Part of a small language model's weights.
Size: 9 layers, width 96, 3 heads of 32 (1 for keys and values), MLP 256 SwiGLU, vocabulary 1024, 0.986M parameters.
Training: a variant of Muon for these matrices, 99M tokens.
Each number is 500 + 25 x the weight over its row's rms, rounded and kept within 0 to 999. Layers, rows and columns count from 0. Numbers have three digits each. The size before them is the row's rms in percent of the matrix's.

# q: layer 2 attention query, 96x96, rms 0.0581, rows 18-31,50-63,82-95, columns 0-95
# k: layer 2 attention key, 32x96, rms 0.0687, rows 18-31, columns 0-95
# v: layer 2 attention value, 32x96, rms 0.0363, rows 0-20, columns 0-95
# o: layer 2 attention output (transposed), 96x96, rms 0.109, rows 0-20,32-51,64-83, columns 0-95
q18 112:523520480467528493504489517453511542468510514507459537479455483465491526490502507497471522461523478513515537502508517498474478481506513515512558502467520496521526471505469517467560490507471489556524498536472526544479522521487507487483542503457511497517480516466493476530459520522492515519
q50 096:500514490469523525496471461486492480535510494493514526510476436550479497453548504518477494574493505489472493509511478499466507472512491512497500491494519506526523515509536518479446517517490537514493492455508509484499486518476521456473494520459506453479502525513545537484525508496450529521
q82 101:511533467498459488512505493482491480501500496498512494500511499504450546518493511555495525464478481509447532525548496485504464496476522532513503477509535474488474487474491522487494454551545514521482500494517561537521512503481499532514511490500554493479500459479554472526470476514477498494
k18 095:496500478491513466484477474505519533483547488521493487463548463499541533477507480479472490478465549491476522525451538453515509504515487473460486502489468488520447498526492469497493471494478469475493492511470506536563487527493525505484522456485513521508487523535502525506476506465521530500
q19 109:534472461506477500485490504535495528497513543497495537520470520509543527538472518489536506508519482496423470515448483480480542490514520492474493490487469498503516508460538495482474491506498486488502505471473475485482539478464505457474534467481499522524497469535496513481521456471462464512
q51 099:504529478508536478529470478497544463508518514478476494488555511468487514488493503464526448496537475523505493496522473501524548486500470510478506494489493501478508512505467527537489518506534520507471527531512515505511549514500463563511454530491518483494522540538481453488495543507472467478
q83 086:487471511508493467506436509516521527504507509512497504485504529437505537534499554495511524521523532530488518477509495527485514534514509491474492458503504495532516477527523456546484502526508502500504499515471526473503487511532518498524484517516496492489500491542439514491554454480499427530
k19 095:505461468487462505485567490520469502454510491522502510508508518505510500505495485485505477524499448456467488519509490504536547502529501513540444500513521536502548502512511510491519497488500491464448525520501505479493514483497484510506549522507480444477479482459499529541452526539502498474
q20 097:499499484497510519496482490510471491517541519528537499464486499511506437475520482468507466474554478460522474508524519497495490479498524469537483465495557541510469533468499483532552524498486468524486503509527485511505473563530518478487541497498517510536501535503497494468477502499459529495
q52 107:510494496471446539466515468494505531481516481575509487493490514477514508533524523491450472528489477531488501547542537565500474472487464466505527520497492510507501528488537506469489500525527465526464521520490481497500482506514479522488473517506552497490514520498527503503445502508519504512
q84 096:480492525485462526507486494546504510509485527498529512516497519503538506528510453464519495455494509532498509460524563528511520466480464528518498490498536513514495564476493523489497510550531500516478515512502504513519491528460499493543460524475521520475468508497479524512539503469528549537
k20 094:500532482518490489499463491540495502476528483505473496480488516473460528492501505536514487531515481511511513542518504532529467477486491489506459512518512486497450501496436498521515538502499451538494495514516493544494545516463512454500474526512426501563479501484529486518469490514491524522
q21 101:502521523533495495493519485485497534502505470521492460461523514493522475520503467525488453545468458508541484538461512525487476477536513476509503522478499490521487526454513465518488494477528494463496512474495491535485494488531518487497446517500536524501508518476551541467484437520489507460
q53 102:465517521512497515505500502470524471516471476527485496503505508569487503492481478521511458443500494526497470558536546534510533493492455494486500514490503508489537489478472572513475493489484496473542526524457466535480491503473493511487504479476536469504483505495494482522489539540466505508
q85 099:466502514533496479484526495503479476486485529499493506490479488521514487483503523482477503513502494487514469480493476496563516507446448509516483551502440486476498466474495492522530535565518476483475457514526470514495509511503548462461495470546522498490504483466523526454510480472509495472
k21 096:487540449463518546483497494489481529488464508493511487503492474447455493493498468497541485496490469534519521505498511519538470511486496521549540474489509483475523507516474481490542468534532528499478491526539511513484486481494489471506494552486526536561489516486475494490484529471544491477
q22 118:478492517502509487508482473488503523496552466462482559510530526469504507537498489517470523473513502513555532487503480522508513512478497484472499515446504470490502484510542501519492479472447451497544527511486515497519465499504498519557487521494513527521497444513484493488479522486522551550
q54 103:470499472532474462494476526511522484472551520512490491471477478488523506504504510493538512499471473506505470523539468542526521510490494462547492521462462511460493461505486502496537537496504530529501550547521458469496498519541502477530502479507448488534526514492509521501453499474485484500
q86 094:484560521471479470521529504523504482491521521473480507428495503528503492467480488520483467528500489458463481556502539483504530527461498512523450538495533510523475450543478501464518486535494446487494503497492502496500494510478509475469500527515470517508447513513502503504525485512491509511
k22 100:512513516530508518467492460517532474501468548485507502492509485500499510523542498479558485493562508516499495506493507469497509489472513523522483515512497522535531548480479450507516539556504446503500527511472485515482468494493515525523506427478501506488487534470507464483473476471540508502
q23 106:489482455529494509488455529507517504476502533512479543515464453506471502473534523521486528506499537507478481503512472472469493496540459524482495534495479471529493491503531509539548506477506479443495498462509485581483511483516491487481499468520528517511462537517516526487500512481466487485
q55 095:536471485554474495503505453538502530496493489471473494511519485510479516441470492539511518484487495536524449452535494481465480495535497517485524506503564479511507483502500496496465479486533494521492530497491493444489477530471492482526466492508551473522510496504516514510489466502555479508
q87 102:490499546498564516538537533507500475505476519535519495480458478503473466510513466488479486506482520490513513488500487450478485526519484487483521511501503513453466521489548499493466488483535478517520467453503510458524489537515486531475488471484481472490515446488517468450471503515454500516
k23 095:531536496469489525492466506471444463528513482513506508475515492494523519539488488466481470516490490535497567530537525526479504505525478466519510529480465503532538438479495547513511477485468512508491463490540482495509507517503476501518494510492520493474490552531461513500462473494491495463
q24 112:487499472507487541491494479488489466477484491546532496542508474500484523483542561487534482457531535496453464486520484462477457515511531477508495480546545524514489484509482484494505477509499511490514532512513489530492514464484500499563519516459486511476523526550524494521513518502541519489
q56 104:483473529508488479488493526495466473530524504508515488464501490506511490520491522481524497492520535491534493539499519537534513490409489535455499517509460502544509509537476505533523562531471483508461501531503535532480515472498544505494480484472504501538493477495506507508492527477452486526
q88 090:522506485505508514471468494495483497507459459456501478490513520458494502482484546472535529471496522495510489488479489515512531466530500521501444500499518466487503465491443479488512491484470482475496452468531512430502461504495548515491480486503538500491508469525534445488492501476490477462
k24 102:523478484509444531480471469525520506508540492509480480539472499539476498474545502532475499513512500469497506494494498498550443525516494486524499517536495539508492453541554511531507486525494526473509528492508544457506520481523495512450477458502497503509506451486542516501532514503492521506
q25 102:583505500523488513476496506519455497507553465508476462513495502510508507445499536521496511490502481497510510472496481462479495465498490497528492517542494523504459499447496519553505501490457488518503528519508490484498522531495458531456523529520503483498500501505504538494436535499511454493
q57 103:471470490512493472524504470473494530540492510495490538484517507474499511497476494539491487530505499529546502483484529533569535513485508512541470514470493471519508476527523539511469541481503516491487478527482466523528512474499501506501529564471499476467512499492471567532497509492473544483
q89 115:539500488485521492532511454492528544480473537527487455488474497529475494524525543527493502521502523528469510483510498505535523512502446551497482552511520446510481519489482543488518498477475528505495507491507482518483485515451501519479466508460474480474489492478534501549499546510471500475
k25 099:541520506478509518534501514526468499503514496499492496509536526473464506510533481486448508490470457526488495431445495518507517498508463500490506500518531500472470503525555482532537494495570469494518546517524497516530530542494484504500481478516494508500498535491500456504478481471532524526
q26 113:471500533508464483517508474513486494512487499525503485503461490468511532482504549502492471485499509535472522511460513513519500477456503422521505512537468510492500539493541502525519522485511537498479500533543482482490458470544489543500502539546472501464484493517505495510455498555506518521
q58 101:489516529506535461532486500497521533545495472461515511497500506483466529499519512494520547488503516505495468529491464489517473526513510495468496520487489514504539518481483511498486523523567521458543500521484470508495480464469489584517459479508495489491470532541503490516491535457489522477
q90 106:552495478498466502487500478491482543521559501481516493481504473498482457539476454480533487510471475451497522538482473526491510543504556499545527480497496540471465516489527510514462492504475497528498479513482514511540507487488491455486522496514487483489494548515522515494531530518468493538
k26 103:487496477486506525478484487509498483501508559480502464523467452455545478454476528502453523483502470472527460510491470513543535459492498524494508508470480498498495538492526533484502494474447508473537510475522511486533512455508496475506497518487498453516515538487530511488512484464479519538
q27 111:515498488541501511528523501478470562532518523494494514513485482505509466482537539500505466527478533476548491476536531487446521517525485502498461479473497468473500531526547505537501519518524518499494491485501510493497569486494501524510521469516503461472515453481496525535507507492446477488
q59 100:487485481454488533513489504489527447505521502465475519483475470497515481459514461487501491516524482521503485517525486497513472493505494521526484528486541499547446487492533555480506463485490536505538510508518519460490485538533494517464464519496421471470474519526510511526497522480511513483
q91 105:537449488485535515509481514464508481503507488460495523559512485526500512460489492473493495485494507492513463504459491543521476506479490467517483530484517555540496490506533507504488536433504487520481487548478463491489515510527502510495501500441544478503468527509528471518490518493444513487
k27 107:530512531518479466476496474482453511526479507500487513467480504489493483510471510535523504493495491503489540465480476533494507420526545518496543480510514459466466524547498503509501464508490488506491478498535477490501485505471506498511545524506535507486500496512490525550509471449491434534
q28 093:501554517523444545481511498495475495503524502544494498453468486527491475444524517494524526518483506573509462517542515479517452463518450501519502514503480507501478504471490492521535448479478519499512507470496531484477484548480500518491491495485513483466479486506488520534495518523525515506
q60 105:434520473471520507488466472484510501520458494503501514491538493504490501493492480503512512498467470541516512490521496506514479493446478489478473502498484468463486503476547543511539512488519499495461458499500439436499453533495484512550511517497505549484539505502513478477527481519517478474
q92 102:531488512488480509476484502466501494518492501506460512507525474478571494501498510502520492510526519498492438527522481545478478489562513496505508510500473486454506486479473486535449520504530475528483476474498560466449480453503517493510482450539507498513518488458514504499517512524518490473
k28 093:528508470494500504444486552479496488505490496494545519496434503510487479520499501525452462512524488489488530453469527504492498535529537513486509521491499471482487517527522502466499493507501475475511507444511502538517465514512472446461507519529478540483499519458537512522516492501481549478
q29 107:533469506496513511501480551472504498439498479548516531484505514523485466496537489526477511556500514490502505510529522491512514507509500525548504469504488505453503519495494513459471451495534526502475470499491565495503488512435489500519478524512506477482544535497456503479524519546509488508
q61 095:519461478482494488506447489482543494515502480520479515536481479509495495498535483481471513490474520550529472512464546510484543521518505438566510477486464488483508476478492475554488465539551474508491511545506475469501487474503525475502527459478497495509481512507496498512502512501479518471
q93 100:505469479471494516514542483510494477491505518489577515533497533476508439470472503527484506499516449485495496511470486440528525517508511454519508513516505497521522465497482500472494484528531522529501490500490538454504552475472474501482479490543516493487496481494493540515546506509531488539
k29 098:502540435526491514495514523467503499473488504462478518549495485522502502522439522463511484518488533557452467473486546502467468519463491515469502501520491480498511516495476467493526489519472534507472451484533481484552505502503513455482493501515512501521522463513527492499485478521489492531
q30 107:518526528502489474519516534463516491526486482493465501452512483469491491467511508485523452466476498525508497529458510497479519505501446542543506523468521489486493466454492540486507480490518481487454549513490506504484492476494451501444526473492501508502484448518523497551514489478497483539
q62 108:510506529520471481531478489500509484500505507556518508477481499535505543553502477489475508463435518531463466471524454489524506488491488529540529520490490548511525488483487505472485470510518459526490478461479540526506532521542510485509494525542522527472498470483502488512542479486508515518
q94 093:544491526487482489467469528468475517493529487481515460510471523490481502465487496521489458485477464515488469464503486528481513532502514532505473468532519500530455517501508553513568513500508525494521447495493508507500521543499504548503486530516525454476516515516514482512496515442523496462
k30 094:485520505499536494513489507506455555495516494485525468501517493452553454525509548513473541487526530478504482503492500500479460512511527442470480510511520536534514438509489482473530494528522474471503494515515474486502520523499454519492487466527515502506473530511519511522503550489480458514
q31 114:512547446520536478503488513504507494500484466465513486524501479502478490480489481523517517513489517506499475507509539519459496494486514466544461474492438463464529451487516480519503493507482490495490485477531541479528532526505534514528481458496514488467487493481534470549524532525539483455
q63 091:529522486510504484502504509485511497555545498514529551531545470504485521484500471503493483529521476551499470492512479544510468530526522483474502484514508527540531548503488530499451457462496506497495475480514496518489515529488480469482513518474534495478513463551489519516508502519512566526
q95 098:479515487496499519467472551483519529500506498463518456510516506500500522444487502551486487461513525463450463517488535471472524516451486473453500515515489519480486497470475550452541529488531534502491508538498521460496467504484523486513493492490492487520475458513488488514511470521480484487
k31 097:545499491478509495497488476468516544527484518466526529493532532516512497516465491510526495523514470531491483497469517474473509511525534459517516492513459506560494455502498491500489501498522458477499477510502490471520494473464508481474538518537547497526536520497448538519534507456488530550
v0 098:487543497517517524482506478482465491543479495469501550510487489503539527466456452446451539463527489513501512536487495476518497511485530542501487455534511472502512483460484483487517496484467502507457512500497499506466501479533472491497509497502477471510496441487525508534532508484543484532
o0 084:501495464472493506498494497484516507516498484484480434480517460547487517481504510511471469535503513493558520519495511472475486512506486522529473475464552478518513487538504474511483486512521471462501491536470459457523523582493487502519515497441498508463506489512496514518452478490507499502
o32 085:513523473493498481518537513488490521478442519491475513505572483455543483540509488508525511480527452513483473473497521490473544484550536454499512484538496448503475549467519521528530507519477509512506501464499508482501509484507508468484516492520500499522503507513512498467555543508502497489
o64 116:497454511511488518471459514502509511491546505483542533529459551511540486476531502461509510555487507489485480498497483554523482482458501539492462522483459512489494475535483473478500523534545488530517497502535548526479460472481515509483470510508500490527526488533517517500500475508472481487
v1 091:475566535492551492472516473479475517462522504513447511532510525478530519511472528484509484509510484524520463460488498522480486470494482504507464505495454517535531488553475469464538503504556485538478499491479463529506485505505484504511462505498505519490453508494477491525511466489529495481
o1 108:513531468499528495479458544496483446466486473504513490523509483477512524499562536471543460479466527490494515486493488515508499499484513515454505507500495499522499520458511469532428493501494499561501474490486490464442492503483473470523514512500493463459490497515515491484509501488535466479
o33 093:528456522488482490514521467505487554519463517502504520487502529498485484491452484530496534530518477459549494524465498547484505492515473469503502485489474509507447510512481495502533491492466501457500452534469496485511502512577501519487494500511502493543477518443481498544510470520507488485
o65 102:481506476508480538494480498536522524479533507522445495451494513497484481487547475499471513524528484493481508545521493466560469509490513515501501535486526507491522494525497523511516509535544527446483473515553510521526538488500504499538497496482464513501551509491449478483501517524446502502
v2 107:480529493471510473503488502524446520524468482530531539496449488518526501530530502482452491518491493504504495471539516544485476527518445533495472521467496533472492502519499483500546494483488512480503535500523554489511471458471499538528473510487484499447491525531513467495473483530504480523
o2 100:525540488480506468541515518454516496475510518484500484528505502490502520517475536541482481505525490528526485519473547493480501440469500497480511516538494502486535497495496492509487490555472499559496477513492460451513537489525536473543516474534457509530488507480508471484543485519483542505
o34 095:486498488523496497514495483473515497485500456504520487499495530514470520503519471485531477503466521502531536529520501507532492474536502488486471505476529556507488512481476521469495501457489488462530483523504535570487483510447485549489499517468534516487512497488482548458478521532550458536
o66 111:529480495536515516509461505502470500511491503498483496451528496450490461458494469540515518504497515514487508484479472513508529520484521491496497506517524447553475436521551500514497502477542488469508533497460538483485474509492466531458530516490480478503473487511484481534464492470449507499
v3 102:521526501495500505485518487476510464528503490493524453502446498511524471495552472485464508475471520478464489488472475492464526465486512504529502508545498501561495505528519489514523494490492510509493494490494457538484493525537464516509513453528441480532516470497480481533468450479490508452
o3 090:492494526489499531474515516491496498519490433480512544483483490477483506532529511467482485479528510558542469495466491504480436535502527531518542463475466493468506488483535456472509508485480540511484463479471503492503457475515524481465503497471504490492512473473481548505514478512482476502
o35 079:544517463539502467514501471488486508475537508527503479474496487526535531487469466511491476510544496523515531501532484514521536499532512481500503505548505504519488542503529498572478492507526491466519511545478536525459466501540532493494508465479544485509489511538468478521503462517485493522
o67 109:499498515522511457486513488490519502475504562478482501523535487501527468519530530483498486461491470441480493506515487535496511508511471557472481516467503454477499486504503513480498507536507472539504481481533512508514559503492463502436500532509504505518489525541503472485478540541487546494
v4 099:556454465492511517499490481539484512481511526475515538527506490515468451502510509491527437498497478485473512521511497531513493518527501513544515512463470481532555499515523499520506508474495462517454473469501476510530519491505543512498520482537523482483507442465497484490479541480530527485
o4 095:499477540481538491479541510557499470507509521471503491489544506514490484523448479501479495488494493548509476521520494496523500488561471516470485517499516483493485494477433501451524536512546505507497530472502516555515505484514503500436499475497525497508459472486468503500496464516468512483
o36 089:513509528466449492504451481515540533492492499491494495534516532426529547435493494450512507534488473526468526507484475470474506490497480478475515510494546488507504515488561510528492502476513499513463472523511507452530501515482501480534533507501521519518517510510501502500491541506508478524
o68 107:469491452508532567486531508479447497510482489564488464455478479489475482531517508515472523499481505503523473474486500511495463497508531494491478474485477543481485487490484488488490467510476490525518480537478529457502503492497477515531461553497451532481484496520523529475545518508508501477
v5 100:461532502487489508526507532518541513484482457491516504474531504474504481546512505475486497473523500513489500500521466445496493504535497543448485501512487481474493498472467466437480519486512526573503518476525502480486516507520514484508476498510548500494509515469544512503448533522472509458
o5 113:477456431479511481517478506481494500502511506526462485537508512515500533507451494484489490476506513541481529517484482456518509526514522458494520524508511492531498516491493483548510506471534491482524448475559519480532496503477538544523497545485528483486486492516506449477494475486501507448
o37 087:517487533558516535448492501512555498450531527494487528496468478501486511530530518519483540505516551484518461510524557529477479530517474534516493512471491488504488486518511490475473503514488534522511510504444476497486489494473501439482492482496447507502507498485530525496497505505456481498
o69 100:476482521513492493502493521507486516512489493472521468473494480530476469478526480477530490505485468483506519497492482546542516496485542482472517488496473513479500514517492517489504473509458530447437488522465495504495502468549469539495465477536516461513465505534457531484526472496572517519
v6 111:499507548498494515496528461510494520541488504501497492530476485545488453520497496554533486455484544521549483507453478491520512483504536497544539484506499549481500479480515488497477498507492447521524461493519501502481524464488522492514452454483488514496515527496516534493506490470453465507
o6 096:482540489479510503510474527501512534494464485515498504504498500502489504480496519481509506539525496534483492533468518495510501477526462523458442541506499509489455513488513461495471537481430495455547527468531467523529453552508447484502494506541511524479505493530505467490507499498482512481
o38 101:525507523493499488455539501546462462504485527519511476464498531499506486498504478494495519502471518495544529511482512467517504538458514454543534497490509485487535467503473517502535459517532472507494486492453521501506498511468539475565484477531554493486523489467471485509495469473494485471
o70 117:489477486479499464524522511501484525500515508521461531521503476505429547488510553469464512512519483474469480488559499536507524473485531511493508514503510478541497514459514483469499528503520505493472520495535525448471514472498521507483530464475485512511483488538506510519497530531550540526
v7 103:495528443535490481504535453510522535488464519459497516538524479515487482492477534500514498523509479508496474505489473492462524503529517467545512487483505450465487462518532539448458534469484511476490490507507506499485507448506501481535502513484509541497464486520478512517485486525492513441
o7 085:495478485503491528461523483535549476553479478471487476511507517503525470502524466493512477525493510538492488493494523465524516486486482478512515487509474513522532483536519470506548542536511545493510507518509511477508543472528535516464453482487479442486501468446470490483501454507478484512
o39 089:517487515519507548491487517451494457499533518541453541540460514506490485476460503531500492474501495469517509482504453498451494519512518506492516483486510510471527548501502526483491463490496511542498471515509515467487530485512467450481543508531534511506444512501523530488505529523506470541
o71 117:543492490507508492476500556495476535520496509473495463441478471492466514527499506501449511470504486450491540507523554492499450468480521513508489517479477500529486521503494496514484514489511439492489489477488503495478510515470486502555491503513474511525529491540525521540456543481524535509
v8 106:521512530522454546488442463537519502508485498548517455528534511484519518489516495512466462507496556501534531547480463548452534512520482499466480525489522512537513504501499467521488486478472467506486518505483507491471496490537466514511502501511532494480484510495459489508517534519488483525
o8 100:533518511445528496494465495526534489507458510431508481512466473487522469517494483513541477471526508471468484472499528479469493507502476471488494455520502498489515495496469463480533505538526489492519505489505473505450497495500495499502473490507553514525527464534479494461563482467479490529
o40 090:500495476485461518495522530524498534530530557515466482519508470495538525482497541527508502525499457499511516480471494510520509500548455498509483539534494490478495456502525535514443534557476507530536499502478495490492511465508505513523508450518468477472528516495495497544495510546506483483
o72 111:457540509525512480538494477493493467477481473496516514506526539528484515517510527495477536526513472499438441493501524483511493485461503495460511486505502454513502485480522495530521500486495495449454518495536480494542461523472487511452519560493507486510478533485501501493454494509501483544
v9 094:540492510518497485490527445498525497515473501538494518465532502519473517458522522516489503460536526522503493483553496489502492555486474512512488468546504497484481492470480459524515505513495485484489503501473528500524488509475537508553510528528476486551486556521499508513508538479509546444
o9 089:492514540466488471471491485513503455491484517517477501471457516538502556532496480497513507480505538465470512493509527460529518501505469513547468524513523486472503492435495496507477509534518499525501503516488521468576535482489518493477513539511496466485490465464507540503492524498506507454
o41 093:499526513547490522439484506483536502477516460482535496505519523511468524483479501489487532493503461525498468490473495525475524502470490485450493518505517529483527461510539487518526521474519491433494499486449488532476477505501451496493470496467521539494525522495462483523484539540513491530
o73 102:524457494471481489523500489493497536555491499482522522528466469487518462523523545491535484513470509483508518492526472485495510504513513523521522477468487528502460483518472497500477511479484471556508498518492485499461499471534511524517511546472504476454480498508524478478459487440501495575
v10 101:536476509522483470477529486480478513483512496494473500494546521489518470492501486472494457534491518550517522470468519527480485481540462509505551509502528473472542459505503475515469511500528519475537461507429491483519495546491506512473457509497508456516519452509529491501492486490515534497
o10 106:527551518513498494496507520531472494500514529516501525473544524467478535499477467492518512501485470476536451534501507535491509520501504516500481504490522506511498517483499573503502485429548488499520526504461512514531492542513458523481489480509512460482468513528487516514524449528496494550
o42 095:503504482508504526521517466522513506470478475529519510523469491510537560556525477477520537453480487509481482445470448519494510499498516509491485525471512520501529502482497489466485507520500486493484503485509569481474521487498523543498462519509473537555515501494512491504481535482500527557
o74 107:484502489511533517507472539497545477521519522471498441532504503466480440495510497483489498550507497483519512533520528480494470487514528509477512472515486492483432470522488499489518515519482527498482490489497419516527500481537521466524514511482486506445523509499497499522519504470475554484
v11 101:538513526474506490437504470494512517499536532475476518548484461440495488526500517480481523507503491484503518459497483500471501497479546517485518497526545526480491502513490527492498492470508476459514491487542448488514489507565482461544550529489544497484497523492518510478466503502480515489
o11 102:490506480532529518508462459489549508482468506468519499509510465476494520495501466491523505502477544492497478510517518474488520491505524489515471514468530520468515511491481454479465508443487484537521530519453442504551523494480530477484483492493451451504464541490503509525521494479480492461
o43 087:496492524464486531520568536500448503505504481545515464533502511555457476507521505502486481480479489495529499483502435538524523501502495488537546487490509463535491505489469482535503513531539483501516494518468523519471473463474492514509483489510509492537523483494517531457472495538514496486
o75 118:526501537532471511488451523511486472518480515499461501493506503539517500502496469479470503474512484549472511511483500495521464532491460501480502506508453535496484528464505547448516488554449517474484491497546510465479497516497472482467507513486473551521518495501486477533496515476546461511
v12 100:520531528472492514519488500497484471490501517478504465544487495510493510535488489469521516488513475532473571480529495542524515527543534463492468526533518532474485509473484505499511466492520516476477469495519490543506528478490503538457528500549552513526453503530501508521523460485473505488
o12 096:546516542513530511512523508520488498477520492490463461494494460537501519479480523454537503511490515479505450456486517515504486496466467489502492508505504501543495521485515488422459543500515504471492493490515501505522505453457498522480497474461480491497570505498540497517459485526507502518
o44 090:465515493511469534467497449499497485547502498516515517465495527490500488492547494478496557453465503485481539536531519490494526467494490526486456509495500512523474523496508480578516541492491503545526478507484501503515514512539494524489507514537505519491426534516511491518535493501510511511
o76 114:478472466494521519496442522495502518463452518481509508501486472473507534476499494562471469525505479540496488503480472495500485556535506531462550497477475469479519509502487503480508486496498503500464530484510516533479517501534483475520454518521510486490495480450516492521475537533491448462
v13 096:481503442513476472452475518506529523485514442516504510501460507524426505524459467527505470530460503505465541468517501510469519515466509473499473470530462515482499491468449482475486485482496540542502503508491518508510497520549509479495506506495491533490496500498529507519504472499537482517
o13 097:473509475459483517532509462514486490520484546497472510459504467504490503515517527459477518478513511473482517477476463537495516469532492488501520501490526498557512463555523501514528506454498459503549500463517479469455476475531522504526470502521478492477487524520529459532472518490501492467
o45 086:479508512527536492472492508476548494473523487480525512530514514497516522522494508530522518500503502461485508506496524470511476519440514504499448526506521510519469556523467505483491479494542525473449485531490492482512524502547481531525542504532513489517528523503473547468576498519502480494
o77 115:547463530510532502523504491548520525493471454528528509511462483498503499460510495512506481520509493543552506531521484514503502511529490498491513479498526494509509526517534529517513512555466498483488516476480526508505547534494559483473520553459514508543504503495475494461468516496497551471
v14 088:507486523506494503538465485507466550481479535492470476468483488488477469509514509481468497476517460452529465446530489535521498515514475514530516500490513498521494538472540501435474486498523501490455519509497510462463455537512489480461455477502501506475517477518478534519494515485529500476
o14 088:477514507473480507514491490488463517470561487482556513543458507521529500499514481441475499492530449536508491481499478509509532516487492484497534507479512479470479533516493526520466453537480547481518526470469506507508513481533481537513528506487522500473519514504521482519508510437459495501
o46 099:541552571544505523549525504499504492457483499477452506527542496482494508493505539513503484499466517506488541503502510505504515515517504494491516498490553489548542477503493481497512530471489474509472500482443490490509450501468509493498488488489534514521507497505452512471474492553544499513
o78 096:479480441505525507444474495540469482535506463472487504442540514535491472531470471534486517546498493503474487509513521473475461485502508475537512502513465503500503481518501500506511506482554505518539508545543512503484534514472498532487495501504439505500480472505513484472526508534498528512
v15 098:504446527536493535472546540509494445518517468510510504502524518472484513502562542477474465493469501499520468515527528537531546499455502499502488516465487508504481508466532483476478477496530485521506512508472524482496525473532513503474536475528497522472514454534507494477524478485488502473
o15 091:479493495498512526505488524500552453477503533473512495501500487509499440534483504472500515499497475499497460474510506518501500514504556486520528513513466500470471533490508514510488496502416491506522533521535529519516503475517476568458483459515514483509464530470551501513501491534496466509
o47 090:432457457516491487487531471504459536485489482527463535468462446501502557498512514487487492513513500490492493522502491472528484505521446495440503489470511485522499479518532511514521482511539496479477486513457498505478544504516482460537495522516515522513512489504475458520521520485492528473
o79 109:522567520479532449478477472505445527519501496532500496528522542502547539498508490531537519470506517545511518514479480515492493477492511511498514483495514481493499510476434495525474518510540500478501520485484487509493445497479561493503518533493489473488488525505502538449511520520511495464
v16 099:500501538487479497496473497441523515453490443534473494493456525499500501504476482491531492472551526475506499522526492506512490534543478488541502459478505487476460504537525493476500481500505484452537472526557490440485538474499530526496497503507479484530509490495494479489517485496507550500
o16 095:510524523523517515474503496504528524455503488502486468535512500452501501521533464533487500459492499505518490521528541490479459471518473479540529479526484541522514492507487505509485511489543485501500483497534512493488513460482556530482541471522471491523509519555503542482485469544557523476
o48 095:512519503514515480493519510536449468439485484462492545453477492540478542507468533480526513482520485499471510469466513502516467560505516496488530487464531467468537486516496512473501457471495476498494495482450477498520488481545503448517482496463500469473520488497493488501491500485522494480
o80 101:506478507475522512520480477495523496535535502487496484492516499492489486505505484538501482529490574508509490503552490548509553483468518472512478560521544488561480530452508502507523518522480498513495522478534497541514508522513469528532466503502512495497461503479478470522524504468461487538
v17 097:502514485542486430509480474507494493515451496470492472487491556513499518532524535489498521512481498485533520480503528476532488511509517503492497520543476541528506516546504511457483511532511477485477491517524464472516542508517547543502473508498484541515535479456467517505494499535519506550
o17 093:501507498480470488467497509543478523479511497527544495515561485493447498519511502531521479551519486523513533437542463443493484480472507532496526509444483503499501510512473485493477506501492509479499489479490500520481472508527476503507507557521484511482559509520509540451470504500510506519
o49 097:444474479526526508508508452488484484502517557483502507488452519537474472494497449499470490500509569479470516544484520506483501534488478513488485491477520490461494519500526515528522485460503492531506485520466560495511474449488498510499496499471525502507430492493498501497455517506503507514
o81 123:532518522488508485485491499492551529530460465561461493472516492464541509502494501491541521502482513479488460509496475538510465501519537461485487495514500494541511464500473486523488480481459490506506532495558475522525542554476461514497483486516492499515481490504501474526541525464488534504
v18 103:449511486504483545500506492493547506495480504460508482468491507487508482474517442511476516511449505549496509470475503462465476451530506500493495488474467504440514522437505504500571494455471526479495488483489477490486503483487506498504469521504512500505496506459459508491546502486524488499
o18 102:526511501471498508526521473492449484528522489479469507522511500521532531463494526511488523449502548532517511438518517525502508512513473484511497497550491505468506531507500516543531464446548473479477487534501449476519488531457525530522515489533510535499521492497461480486485509511514500494
o50 088:440505475509485503494475503531507529511523532476482476503475496480551478546508531536490499529492521531443516477494463474508475463509482509519517472451510496485510489513499525481487483520487488490535486512545538484490466468525504529467506504463473482549520537503476510484550536512462508503
o82 111:517512530501469485503529502499518514487497438471495491513476522503456538532498476458472504507519436479529529557520477540488487496512530513507520467526545487517496501520450508503473525516512472538484511458481527493524509488532484458523499505495502487496485483527531467540493454535490510484
v19 099:506511478493469519506557516518485540493536508501483495473480552513500485526499489498497461522525511507526461505461512469509492550547511534467483499557532487484520476466466495546509514540554483518524511491489498483463522485489518482518541477486512514482524486537489517503491479539538465509
o19 090:524473464512456475484481510539519548524499539477482470513521485495522510468503468476493541488546457502507521506502476442493468516534550503489532501500498514510488536492524534472530478480505458500502497522501479483477486522478498532544479499529531501463478467487468468497476451516522519489
o51 093:509554504456516510538511534474529494492539461490496482503498457552490492533506526529475494486482530501466492515534536526489505511497492546490493548510484453532524484481496476508502519472493504505482535482549506512489495463515480512514527478493539520476505490492552548486502466533553493489
o83 115:471442503517516479462481494497455491508464519541530509540481503448474496474528499459505498510504489492519473492501485501527500472453470451502491479509486497495469465505506494503475495524512485477516465498496506503518493494460497442476498485519493454494520539467471474485503549450436505497
v20 103:480513494516503456493497519477471498517510461475520477491505493466464497500489491527530516482473476530516498485505459508471546508524530479523490484488519516513510490501518486506529537551458493493457442483488530517451444535458470474474492502500489520534540504478497443470508527533478492491
o20 097:493473484518494510522496493525520539505478497550488506492500463465442529494534515488495549501444481522508502503463499463463547499477507525504485534489516494440470497468503511485493487509510479493510503468538498502467550513508490479482486506498524522493463503447509470546527531440519494498